Each number is 200 + 40 x the weight over its row's rms, rounded and kept within 0 to 999. Layers, rows and columns count from 0. The size before them is the row's rms in percent of the matrix's.

# layer 10 attention query, 640x640, rms 0.0338, rows 497-639, columns 120-159
096,144,216,172,211,195,213,213,206,214,186,259,237,265,173,219,210,216,130,184,199,200,219,273,248,210,149,216,226,169,285,274,218,165,203,128,200,226,194,223,211
097,229,234,228,197,254,185,239,213,198,113,262,236,142,188,119,239,182,280,204,218,163,260,213,163,219,167,220,241,181,181,198,195,185,145,192,249,177,283,166,242
094,246,153,117,177,141,218,233,189,136,192,159,155,239,196,195,209,228,252,183,209,181,155,155,241,206,197,194,222,149,295,187,259,91,172,225,127,213,154,183,213
093,198,148,173,160,214,186,195,253,211,238,113,229,197,131,80,172,189,152,179,200,190,178,219,190,196,192,160,156,195,225,160,190,182,193,171,215,223,152,298,122
098,197,149,199,126,217,103,254,213,159,187,157,116,172,180,169,198,220,173,176,141,175,193,220,191,161,187,186,151,160,190,196,222,314,162,175,200,161,95,271,224
092,182,252,227,237,269,220,204,215,175,212,178,211,158,177,163,195,217,236,280,267,267,180,246,173,218,198,243,246,245,245,188,250,192,164,209,190,261,183,163,220
098,209,198,242,222,237,195,194,207,180,240,169,176,162,259,212,185,171,208,291,233,153,181,241,186,247,159,206,158,100,230,154,237,208,291,209,267,183,223,188,189
095,224,153,159,198,176,187,241,135,186,204,189,178,195,246,190,201,208,244,254,200,157,201,162,195,181,224,247,251,218,186,218,226,200,185,246,180,200,193,186,180
093,231,200,240,239,167,208,201,223,192,218,246,185,155,183,250,201,263,164,238,208,272,236,215,190,249,144,185,204,148,147,190,166,254,207,233,153,147,237,155,233
089,144,135,185,199,179,189,166,267,192,183,220,160,189,279,196,159,250,177,242,148,219,142,237,239,188,188,201,213,193,223,218,179,165,182,145,204,106,207,213,250
087,299,206,121,144,202,221,200,142,201,246,244,230,162,237,271,236,165,235,213,139,190,183,173,175,175,184,195,231,257,230,221,222,217,243,219,166,156,263,215,266
088,183,163,172,233,221,167,170,196,250,199,177,193,247,210,217,180,200,222,169,205,157,214,233,199,144,124,169,155,192,179,146,206,204,233,230,155,125,228,198,100
101,192,254,122,181,202,204,220,192,223,248,156,248,187,210,169,176,226,182,161,182,191,242,160,223,216,200,145,207,168,173,193,236,207,216,144,180,171,226,264,222
089,168,272,246,198,178,124,126,247,245,204,189,182,209,227,194,223,287,102,211,156,182,243,227,250,248,232,117,142,211,208,170,196,186,231,29,201,120,141,177,154
093,207,292,247,145,197,226,274,97,225,213,205,169,249,169,143,205,198,266,219,129,228,236,256,202,211,214,195,223,252,173,189,250,154,207,190,200,151,178,192,220
070,241,204,207,249,138,206,142,207,148,246,180,144,200,173,232,266,206,203,166,212,184,220,195,233,210,195,165,268,229,235,203,226,214,213,196,193,233,204,212,202
084,242,219,145,178,222,189,210,135,148,223,191,174,169,159,185,107,170,145,168,209,182,290,228,227,238,250,231,185,184,155,202,288,233,184,176,274,177,283,262,227
109,193,155,246,152,306,224,200,184,237,128,186,150,235,228,121,242,138,266,207,151,162,193,238,235,227,132,206,239,273,212,131,163,221,207,239,101,161,203,162,221
096,208,236,203,155,199,184,203,196,216,194,217,164,243,238,168,206,188,151,157,233,148,235,138,190,193,210,161,134,238,164,145,257,178,166,163,259,192,182,184,172
127,210,129,201,151,184,205,178,266,207,192,186,237,215,220,123,254,267,268,112,185,189,230,138,193,185,250,198,175,160,227,213,164,190,149,203,248,239,121,240,169
104,206,241,218,172,248,177,214,161,201,136,236,153,195,209,176,232,201,171,231,174,155,178,208,232,213,180,275,264,192,175,204,248,126,147,185,182,196,132,174,218
119,185,184,238,317,230,292,227,244,141,241,228,193,136,240,183,184,128,207,201,218,171,217,188,174,211,109,215,288,258,204,247,274,228,197,221,182,237,194,182,235
116,229,170,173,215,210,229,155,172,202,146,209,182,238,183,224,164,193,248,223,222,162,174,120,186,142,194,151,204,177,217,274,209,172,240,245,193,243,210,226,169
082,225,183,193,208,200,196,177,175,167,219,161,190,224,221,219,194,230,206,193,270,179,212,255,174,239,251,221,169,239,192,150,256,146,216,209,265,283,202,257,209
087,176,160,207,238,250,201,170,194,272,131,251,217,153,230,156,200,171,266,257,175,215,151,192,229,138,175,168,229,225,143,201,205,219,182,241,110,141,164,166,189
088,174,198,214,209,170,208,204,220,235,177,183,204,205,269,149,175,210,249,171,207,273,192,184,204,174,221,189,199,156,300,220,194,174,210,169,148,200,153,202,206
112,228,189,245,106,191,185,181,254,175,149,148,237,205,221,209,247,266,292,151,173,208,215,169,198,147,263,288,196,168,283,183,142,117,207,186,210,211,173,204,167
093,219,206,217,83,213,150,162,180,177,156,209,213,155,245,250,222,224,261,249,135,198,276,209,190,183,200,293,191,185,261,203,185,175,246,234,228,177,224,210,178
128,170,172,163,112,102,220,166,171,269,239,228,185,229,194,237,202,230,107,174,224,182,167,229,264,220,263,297,200,237,167,172,184,159,200,210,117,175,194,200,219
120,251,195,166,184,228,194,227,197,248,240,213,198,191,210,212,211,240,229,234,194,285,225,254,190,269,192,180,200,136,244,201,219,150,206,220,156,210,206,194,119
117,150,194,268,139,130,169,212,187,179,262,188,214,238,206,227,231,150,210,205,176,233,112,163,268,205,174,176,260,172,200,276,190,229,192,200,157,232,187,185,144
124,182,78,201,222,137,231,150,220,156,164,183,275,223,198,257,226,228,175,213,232,214,167,265,164,228,155,245,193,186,202,218,131,118,182,192,196,206,195,171,163
116,177,193,172,217,180,202,174,211,145,276,241,82,185,137,204,160,230,148,217,185,193,172,207,229,193,104,183,74,255,252,142,180,179,200,189,210,256,192,181,222
119,222,219,194,168,205,191,208,227,199,270,252,213,228,242,134,278,221,178,286,176,247,148,202,188,180,151,252,191,263,228,255,193,212,192,199,174,211,184,204,221
118,193,238,221,163,175,220,251,150,177,147,253,203,224,151,166,192,158,255,177,252,136,196,227,171,197,223,171,227,230,164,279,214,141,249,255,147,219,202,215,258
123,195,146,218,198,252,298,167,198,143,233,159,203,76,148,175,105,205,131,141,206,244,300,193,143,214,213,132,196,236,182,206,93,210,260,197,241,185,175,214,241
120,246,228,246,246,174,69,81,191,195,187,147,242,213,180,196,201,207,219,129,275,244,200,81,222,175,145,242,251,275,141,248,224,161,185,214,181,168,221,157,215
117,184,189,151,196,201,179,228,189,273,178,208,234,233,110,175,167,242,255,154,267,223,206,255,201,209,230,176,269,194,237,204,259,218,212,196,188,224,266,170,175
121,195,201,150,255,290,180,217,142,155,181,108,206,168,178,202,210,175,246,175,184,174,286,230,199,183,232,123,218,150,209,149,215,136,221,198,149,164,217,219,118
117,181,205,281,220,252,168,169,156,134,181,121,144,175,235,179,209,223,179,238,256,255,185,182,231,217,163,198,240,229,212,167,231,172,189,151,211,206,210,208,216
117,219,234,205,260,184,167,211,197,221,202,141,230,269,169,213,150,205,131,220,203,222,216,123,223,261,106,185,197,255,200,213,204,172,208,219,223,112,253,213,219
116,253,230,180,189,220,199,164,138,226,128,152,227,223,164,249,234,252,132,145,170,152,229,236,288,142,238,250,192,120,241,183,110,256,227,168,167,200,266,187,204
120,167,163,155,126,239,228,265,172,188,199,270,209,210,161,217,196,240,175,236,192,202,254,227,209,233,125,233,202,222,238,178,212,263,180,185,200,221,156,189,150
119,185,248,181,201,221,236,283,151,160,205,236,220,196,200,132,142,268,191,205,174,235,182,265,262,206,225,184,176,198,215,178,161,242,198,191,268,152,133,211,251
117,193,252,139,165,201,177,249,242,280,183,221,156,224,223,180,145,123,249,216,112,189,190,245,209,162,170,133,262,212,129,135,149,281,117,194,256,263,211,231,205
119,180,185,187,245,242,146,213,155,171,134,155,218,236,154,217,180,186,198,201,291,177,138,151,176,177,174,124,219,217,137,228,162,185,253,248,227,276,206,144,212
118,190,221,163,220,183,256,210,154,187,170,153,189,248,204,237,283,107,202,197,172,225,203,177,246,197,199,222,210,176,201,162,172,181,202,238,143,192,195,157,218
115,222,225,234,156,194,239,210,196,177,228,203,235,237,229,217,134,205,159,219,249,193,164,181,267,145,131,234,155,253,192,217,155,283,236,197,190,163,193,217,282
117,240,191,145,225,178,188,196,170,152,244,120,176,185,221,218,223,295,116,154,178,244,127,177,174,184,151,143,188,185,174,165,254,243,151,205,180,202,223,195,222
118,208,148,160,239,272,212,236,175,206,193,147,239,215,189,124,160,310,192,156,220,190,130,200,146,195,228,190,183,258,128,178,195,191,194,146,297,215,184,127,247
123,252,205,178,181,193,255,180,185,240,173,192,286,189,187,148,165,239,231,228,261,207,234,171,171,170,159,179,162,235,193,204,231,158,183,286,156,184,194,197,205
121,180,167,137,182,229,202,222,174,277,245,137,255,258,166,236,184,194,206,184,230,173,210,193,217,181,138,247,191,129,166,179,174,165,190,224,135,246,268,179,233
116,200,225,167,155,200,232,179,249,235,205,189,193,197,188,268,233,227,242,178,185,301,185,238,193,170,250,139,198,178,166,242,224,121,239,184,184,190,138,160,197
119,215,260,201,175,114,230,171,137,228,177,249,233,194,216,251,154,202,143,199,173,216,211,260,224,221,195,195,196,189,214,184,161,235,162,200,123,181,165,247,256
118,264,224,172,239,176,137,227,237,168,155,222,246,223,192,275,155,218,232,225,154,241,182,271,176,247,205,245,225,200,196,213,187,197,170,198,180,254,173,241,214
123,226,81,216,175,184,259,227,139,147,172,188,203,150,199,192,129,220,168,196,261,166,165,164,158,257,175,188,237,211,246,284,126,206,300,192,231,292,177,223,86
117,234,171,176,182,233,278,118,114,175,191,116,238,216,231,129,191,237,233,157,163,186,144,198,203,199,187,150,242,108,230,170,174,169,151,215,224,190,195,226,128
116,141,193,195,167,180,235,258,168,227,159,184,267,219,186,163,256,254,212,252,200,224,187,267,172,156,229,203,209,218,325,180,198,173,164,195,158,196,264,200,222
123,209,204,141,269,151,124,255,210,219,214,196,164,214,239,224,197,193,210,262,243,243,171,145,164,120,254,203,141,194,185,244,161,235,180,217,145,237,170,235,163
119,229,160,201,258,309,265,234,254,231,228,225,119,220,192,188,161,170,263,183,154,215,225,272,213,216,227,164,247,229,210,135,190,148,114,183,237,185,221,137,175
117,191,202,240,212,247,96,177,211,137,244,238,223,272,269,120,266,146,251,204,222,209,222,197,263,218,226,239,259,222,195,158,225,140,178,253,92,131,133,188,220
122,132,193,196,202,156,223,241,225,154,124,194,207,203,147,251,141,175,177,245,149,155,244,261,212,246,131,189,200,243,228,288,254,293,266,199,161,251,217,142,209
121,229,269,212,208,148,181,250,208,133,196,227,200,179,264,112,128,165,176,222,233,228,235,156,246,155,232,187,196,130,161,183,176,191,272,169,275,177,203,169,160
121,156,231,105,194,262,286,206,214,204,218,132,181,213,200,131,236,276,223,187,143,210,159,183,215,177,269,197,230,289,208,164,184,171,200,198,64,125,228,155,200
113,196,233,225,193,203,171,221,230,245,238,267,175,197,119,247,151,198,244,175,150,164,271,226,216,204,189,229,224,281,221,237,160,253,185,217,137,234,283,116,246
111,177,252,261,166,230,191,146,155,171,285,241,215,185,177,205,219,211,166,190,208,193,217,225,231,171,187,148,191,224,127,194,164,167,201,186,194,191,180,233,209
120,210,239,191,195,198,255,261,219,154,154,194,200,184,224,177,225,206,269,210,179,225,183,199,105,201,250,201,238,173,163,221,223,180,196,129,143,193,230,215,230
120,328,173,166,177,181,153,221,149,201,184,133,159,169,255,236,185,214,218,268,260,166,161,259,171,211,165,192,211,144,163,187,144,190,272,192,206,225,211,232,247
121,236,219,249,170,179,207,190,272,161,154,241,120,194,226,168,199,201,257,230,238,166,235,181,146,182,136,219,191,187,232,177,199,188,131,192,183,268,208,168,111
120,106,197,239,173,183,252,169,186,164,211,230,195,199,174,213,190,185,183,238,251,194,200,129,196,168,177,157,120,130,162,175,235,257,185,152,225,204,238,198,224
121,176,189,242,246,255,212,143,158,71,245,162,258,138,258,221,117,182,131,206,106,206,258,179,222,153,181,202,162,228,144,137,128,182,179,212,163,186,227,133,190
119,163,189,177,181,218,140,174,226,252,261,213,160,198,261,164,208,217,249,243,166,246,197,195,171,157,213,171,195,248,196,239,223,189,184,209,171,197,249,153,180
116,177,139,182,198,170,136,223,101,222,161,215,202,277,153,208,220,146,131,204,329,233,252,272,276,220,197,205,201,258,260,192,224,136,132,212,264,187,170,216,239
118,134,192,186,285,166,216,258,268,159,146,190,195,135,173,184,229,185,164,227,188,202,235,146,256,180,180,162,243,162,153,220,206,207,177,127,175,245,240,228,201
124,219,121,188,251,248,207,207,187,239,195,159,197,198,233,240,209,228,182,219,129,215,173,169,186,179,175,126,123,218,193,235,179,217,292,172,182,188,176,231,246
117,205,210,176,192,186,157,171,218,151,171,215,175,214,223,110,121,228,173,251,238,202,183,180,147,241,244,226,171,232,213,208,240,205,211,206,159,171,229,153,188
117,198,241,216,246,211,113,252,202,161,216,206,182,206,194,209,203,206,186,289,168,152,263,172,206,261,162,185,279,190,147,195,191,201,134,186,189,134,260,227,206
115,162,215,244,217,257,265,203,167,246,157,226,230,199,215,234,186,227,228,163,196,224,170,226,186,243,206,224,166,209,240,153,222,195,234,221,156,182,199,211,154
119,180,247,236,203,173,246,210,217,156,160,152,203,264,174,234,190,165,224,220,212,169,155,256,195,220,210,128,161,208,214,270,227,192,187,281,292,155,234,255,182
083,213,185,184,185,221,238,224,203,257,128,176,146,282,214,165,218,256,130,233,135,201,165,137,178,223,205,148,276,187,182,134,144,204,288,150,150,259,271,261,210
085,217,146,194,151,193,208,169,198,178,207,167,255,213,217,180,155,183,182,223,175,234,236,220,263,226,144,251,154,115,210,223,185,206,185,213,215,155,165,222,181
098,172,137,232,175,185,254,150,191,168,166,148,192,168,204,182,196,214,269,120,208,143,188,192,194,288,160,141,232,202,253,188,230,166,260,197,278,156,120,179,206
096,201,222,265,145,246,179,179,242,185,223,239,173,150,219,212,169,269,152,193,178,273,166,194,179,260,210,255,204,211,162,222,175,164,186,167,218,228,152,279,170
098,243,165,195,243,205,258,189,145,215,174,196,214,256,229,193,183,212,218,163,194,172,187,171,243,229,162,222,231,179,202,272,169,169,239,205,242,196,158,152,222
104,164,199,254,200,213,199,244,258,174,219,138,247,266,152,179,235,145,168,261,262,174,161,180,240,208,310,231,167,209,196,193,247,123,141,178,215,214,210,208,210
100,230,148,192,194,196,137,161,212,232,200,215,184,223,185,241,288,189,124,197,212,200,250,277,136,181,190,297,143,194,221,186,153,163,285,217,170,217,225,216,196
095,86,189,165,230,173,215,196,226,169,83,176,158,215,169,194,156,136,232,239,239,189,286,242,221,148,197,197,210,184,200,184,264,194,202,233,185,205,223,261,196
083,179,186,227,233,243,149,148,210,169,204,160,211,235,180,162,227,146,187,172,184,220,180,168,145,203,172,217,196,209,222,161,149,120,156,167,239,131,162,248,210
099,181,230,234,194,222,128,149,281,191,191,178,224,201,223,196,189,199,212,146,177,164,170,216,179,224,132,228,209,224,248,181,246,187,180,203,188,189,168,251,214
091,195,231,221,184,199,252,159,235,177,198,227,129,212,167,144,196,215,238,200,108,161,160,243,234,170,196,170,208,191,160,254,210,232,197,258,132,134,226,228,210
090,141,188,218,190,237,128,285,269,208,124,169,200,211,245,120,253,194,154,234,254,200,197,179,183,214,191,178,108,211,202,251,146,260,118,182,141,241,237,228,187
085,225,149,256,187,222,227,245,135,234,149,216,143,208,280,189,217,175,200,233,165,132,178,214,169,150,227,220,196,177,237,210,160,157,217,107,280,158,206,154,197
098,239,174,216,246,205,260,191,251,277,213,257,150,125,237,200,250,120,235,144,137,255,209,164,188,168,179,235,186,195,122,145,183,137,254,149,229,215,275,163,230
098,171,251,214,208,232,191,182,119,207,207,234,218,230,235,266,198,211,159,152,176,243,142,179,224,194,238,190,262,234,193,183,214,238,165,255,93,257,203,200,179
102,207,192,180,245,275,211,193,208,234,285,178,228,216,195,206,176,193,200,212,211,225,198,136,217,234,201,262,243,236,204,185,250,221,205,240,216,239,217,169,230
097,242,177,215,242,203,203,201,182,216,263,196,269,230,228,208,200,224,257,206,166,258,220,223,228,167,141,194,220,141,211,251,247,168,130,244,184,261,279,202,196
099,183,143,225,155,220,185,208,240,175,235,224,243,177,140,223,186,213,139,166,234,196,249,190,209,198,248,290,181,172,167,244,227,148,208,162,123,195,192,249,198
104,230,152,243,170,180,142,192,252,197,233,220,214,240,155,256,190,231,141,204,255,228,256,234,93,178,261,157,244,219,264,268,132,181,193,186,228,203,151,236,241
096,204,155,146,166,225,245,185,233,173,186,194,210,175,179,212,167,160,220,278,203,247,210,223,223,215,153,176,196,180,218,99,170,198,272,234,212,207,244,213,195
101,184,225,261,192,196,172,175,304,213,228,190,211,172,278,198,228,144,248,197,229,249,215,128,49,161,221,127,211,196,222,209,190,292,193,240,232,188,219,164,135
103,195,209,200,222,148,209,237,256,209,146,185,240,116,219,208,114,212,223,211,242,249,196,178,133,171,185,126,234,230,179,313,180,71,172,176,225,210,258,249,227
101,212,180,269,176,116,187,174,221,229,156,230,200,155,177,275,220,192,207,201,204,227,211,196,221,227,259,233,204,240,164,135,247,158,249,222,265,141,189,187,236
098,133,237,221,196,230,210,193,197,201,234,283,178,229,183,229,195,250,211,215,148,172,145,113,77,215,87,169,173,220,136,186,256,99,257,182,205,172,245,232,198
097,268,211,259,216,253,211,207,233,208,163,216,241,203,198,247,233,209,204,211,249,191,143,170,207,226,181,229,196,215,243,83,152,237,230,160,153,233,220,191,206
099,192,187,204,228,203,226,164,224,217,172,247,151,197,209,172,233,205,135,158,214,274,224,163,151,190,212,223,254,202,240,196,200,252,206,175,275,174,180,178,213
100,208,172,194,217,224,219,164,157,132,262,229,184,189,255,167,246,234,218,217,275,203,156,228,208,187,209,186,144,188,288,132,163,189,247,205,287,225,188,143,229
099,245,216,271,186,196,227,221,228,194,157,168,214,219,158,207,167,144,201,233,276,227,220,223,248,141,166,155,194,177,151,192,276,258,220,196,212,167,193,169,265
096,205,237,154,235,91,251,130,163,141,240,191,195,173,254,233,158,162,223,214,223,252,138,204,199,226,153,284,168,147,155,185,190,136,168,296,201,289,191,214,299
101,197,254,227,175,274,222,183,188,259,211,205,201,200,169,253,227,235,153,107,187,167,229,212,208,223,206,150,212,213,221,135,196,168,188,103,157,153,172,213,205
100,169,242,213,184,175,204,192,132,154,256,239,174,219,170,259,255,221,233,214,170,222,141,166,200,220,213,208,134,197,173,208,249,245,148,253,215,253,187,199,221
097,183,202,187,94,226,219,264,206,162,221,159,249,229,221,178,264,183,226,232,151,158,228,283,240,210,223,207,204,207,141,190,198,177,187,155,220,209,156,253,175
095,269,126,219,177,234,127,176,198,192,193,217,164,170,238,192,193,196,271,224,217,190,235,167,196,204,196,200,254,152,174,192,235,231,218,258,267,208,217,296,208
097,171,228,287,182,187,191,157,160,174,208,171,198,180,190,142,280,209,139,223,223,212,146,205,171,226,217,181,210,204,215,251,226,223,302,215,187,220,236,192,237
095,170,197,192,164,188,204,222,188,154,142,156,274,183,168,54,218,161,184,229,158,214,235,227,253,213,161,176,200,208,199,208,213,215,252,182,195,87,170,211,233
090,214,190,212,218,224,188,187,246,168,230,217,222,240,172,262,207,188,239,249,177,171,146,201,186,132,209,168,87,195,204,210,119,177,166,166,258,158,202,193,212
100,197,167,176,209,223,140,249,128,196,133,192,214,173,220,239,210,205,137,209,161,208,156,178,202,235,212,242,228,234,153,210,270,221,147,197,213,191,185,165,180
095,138,164,239,148,170,213,124,173,191,194,170,195,214,219,207,108,183,218,241,255,194,238,152,229,248,245,181,236,195,160,233,240,199,216,226,259,236,171,206,109
098,214,249,192,178,205,224,157,214,228,237,216,240,236,154,185,169,148,168,203,161,157,229,175,163,212,188,197,256,162,288,200,174,193,169,149,238,238,176,184,210
096,234,254,192,234,190,167,197,164,195,249,217,244,187,160,212,274,155,218,173,212,164,201,182,189,193,256,206,221,250,170,224,237,248,253,213,184,149,214,262,266
097,197,219,232,213,99,255,182,181,228,203,281,245,201,231,146,175,192,247,204,192,162,277,190,271,148,258,207,180,271,217,228,256,206,242,167,150,175,216,120,132
101,253,129,132,184,228,244,169,191,202,241,136,236,208,168,265,208,209,191,156,138,241,106,198,141,247,139,235,173,153,136,172,221,179,198,142,245,258,216,299,205
100,148,208,164,201,250,187,212,182,153,210,233,185,107,285,213,193,140,160,136,143,245,241,179,152,170,221,174,194,222,246,222,271,196,262,183,164,174,219,204,192
099,243,157,209,217,211,200,240,92,162,254,251,180,191,211,220,193,186,175,240,158,212,158,179,180,181,272,190,206,269,155,224,171,163,184,228,214,263,177,239,172
097,132,184,174,169,178,201,223,199,211,175,133,233,264,192,135,188,188,195,149,225,148,213,211,231,175,221,257,255,148,236,298,194,152,181,220,223,212,256,175,167
098,221,95,185,207,262,253,216,163,229,185,219,219,197,237,129,240,210,229,154,248,217,252,259,154,189,198,217,178,239,216,164,256,234,218,220,201,183,237,201,283
100,224,245,225,167,248,192,247,241,186,191,201,194,172,200,154,210,225,229,295,194,267,212,249,188,166,180,198,252,262,211,156,210,160,241,251,281,168,185,165,289
097,227,183,247,271,148,216,193,201,215,189,201,217,197,258,152,181,251,202,177,137,215,270,233,238,171,237,118,205,242,175,153,248,128,95,199,274,248,182,177,250
103,203,258,196,271,128,184,172,236,220,184,187,157,193,160,130,213,210,196,194,252,130,246,140,214,240,169,186,148,222,242,233,228,203,173,180,254,218,241,210,249
098,164,205,172,278,221,229,223,201,278,189,194,276,225,200,179,94,278,230,191,142,192,227,231,208,272,141,198,179,145,202,124,167,159,204,162,195,179,222,189,253
099,286,193,227,214,237,195,214,161,163,229,242,212,240,159,303,193,151,213,223,196,167,206,255,143,210,202,216,217,205,199,157,126,223,231,236,219,273,172,146,142
104,213,260,199,146,225,232,169,164,203,235,223,165,126,299,243,231,142,182,226,186,164,225,228,221,312,208,231,222,186,205,239,190,150,225,211,190,290,124,205,212
100,153,221,173,216,126,223,237,151,267,190,260,186,211,200,147,176,203,200,156,234,177,198,197,205,251,142,241,237,203,186,173,200,160,307,208,151,145,164,278,202
101,225,233,156,207,181,211,187,193,251,246,169,177,192,177,128,197,163,268,229,191,201,167,227,178,163,158,236,275,154,266,203,143,169,179,178,238,177,190,135,194
102,204,232,220,156,169,183,177,141,199,192,229,253,143,249,233,212,149,236,200,225,222,130,203,178,187,262,183,232,217,184,177,136,176,140,228,143,181,149,262,176
096,209,170,198,136,217,227,236,157,200,139,195,169,172,211,188,217,163,155,184,177,222,244,190,204,170,198,210,97,141,222,245,143,240,143,204,208,163,218,127,245
102,217,233,217,179,195,214,247,199,163,146,155,225,165,229,219,146,136,221,263,195,156,187,127,190,167,198,166,172,252,182,217,80,217,158,202,244,195,259,227,165
099,247,225,160,153,179,236,152,210,240,205,161,166,178,205,229,220,165,189,167,143,198,193,210,192,165,136,212,240,198,238,200,251,223,176,217,139,188,200,170,208
100,224,141,219,151,268,218,204,166,212,234,187,117,179,209,237,173,205,170,93,178,235,221,222,277,165,197,165,165,201,229,199,157,184,232,151,207,138,206,225,293
097,190,251,143,209,276,203,201,163,240,180,229,208,215,249,150,184,146,182,181,169,171,198,174,141,232,207,252,177,172,237,132,203,273,259,267,145,304,194,225,269
103,224,176,203,262,232,183,194,224,252,281,148,192,274,190,181,114,180,251,255,202,201,227,150,266,188,189,165,179,188,255,231,267,181,204,198,214,169,176,202,200
100,177,200,211,183,206,189,244,236,159,168,147,213,208,210,182,299,219,190,269,162,186,268,198,148,176,202,261,260,141,105,204,259,183,289,213,219,129,215,241,240
103,189,188,175,178,155,163,145,260,215,276,129,193,176,130,206,220,213,198,149,268,267,219,288,171,123,176,223,203,225,202,153,202,262,254,205,144,193,216,184,263
101,305,209,202,145,203,213,174,189,218,134,195,190,274,306,232,255,205,158,229,273,230,208,287,213,216,164,197,186,202,223,226,152,240,226,145,259,207,226,217,159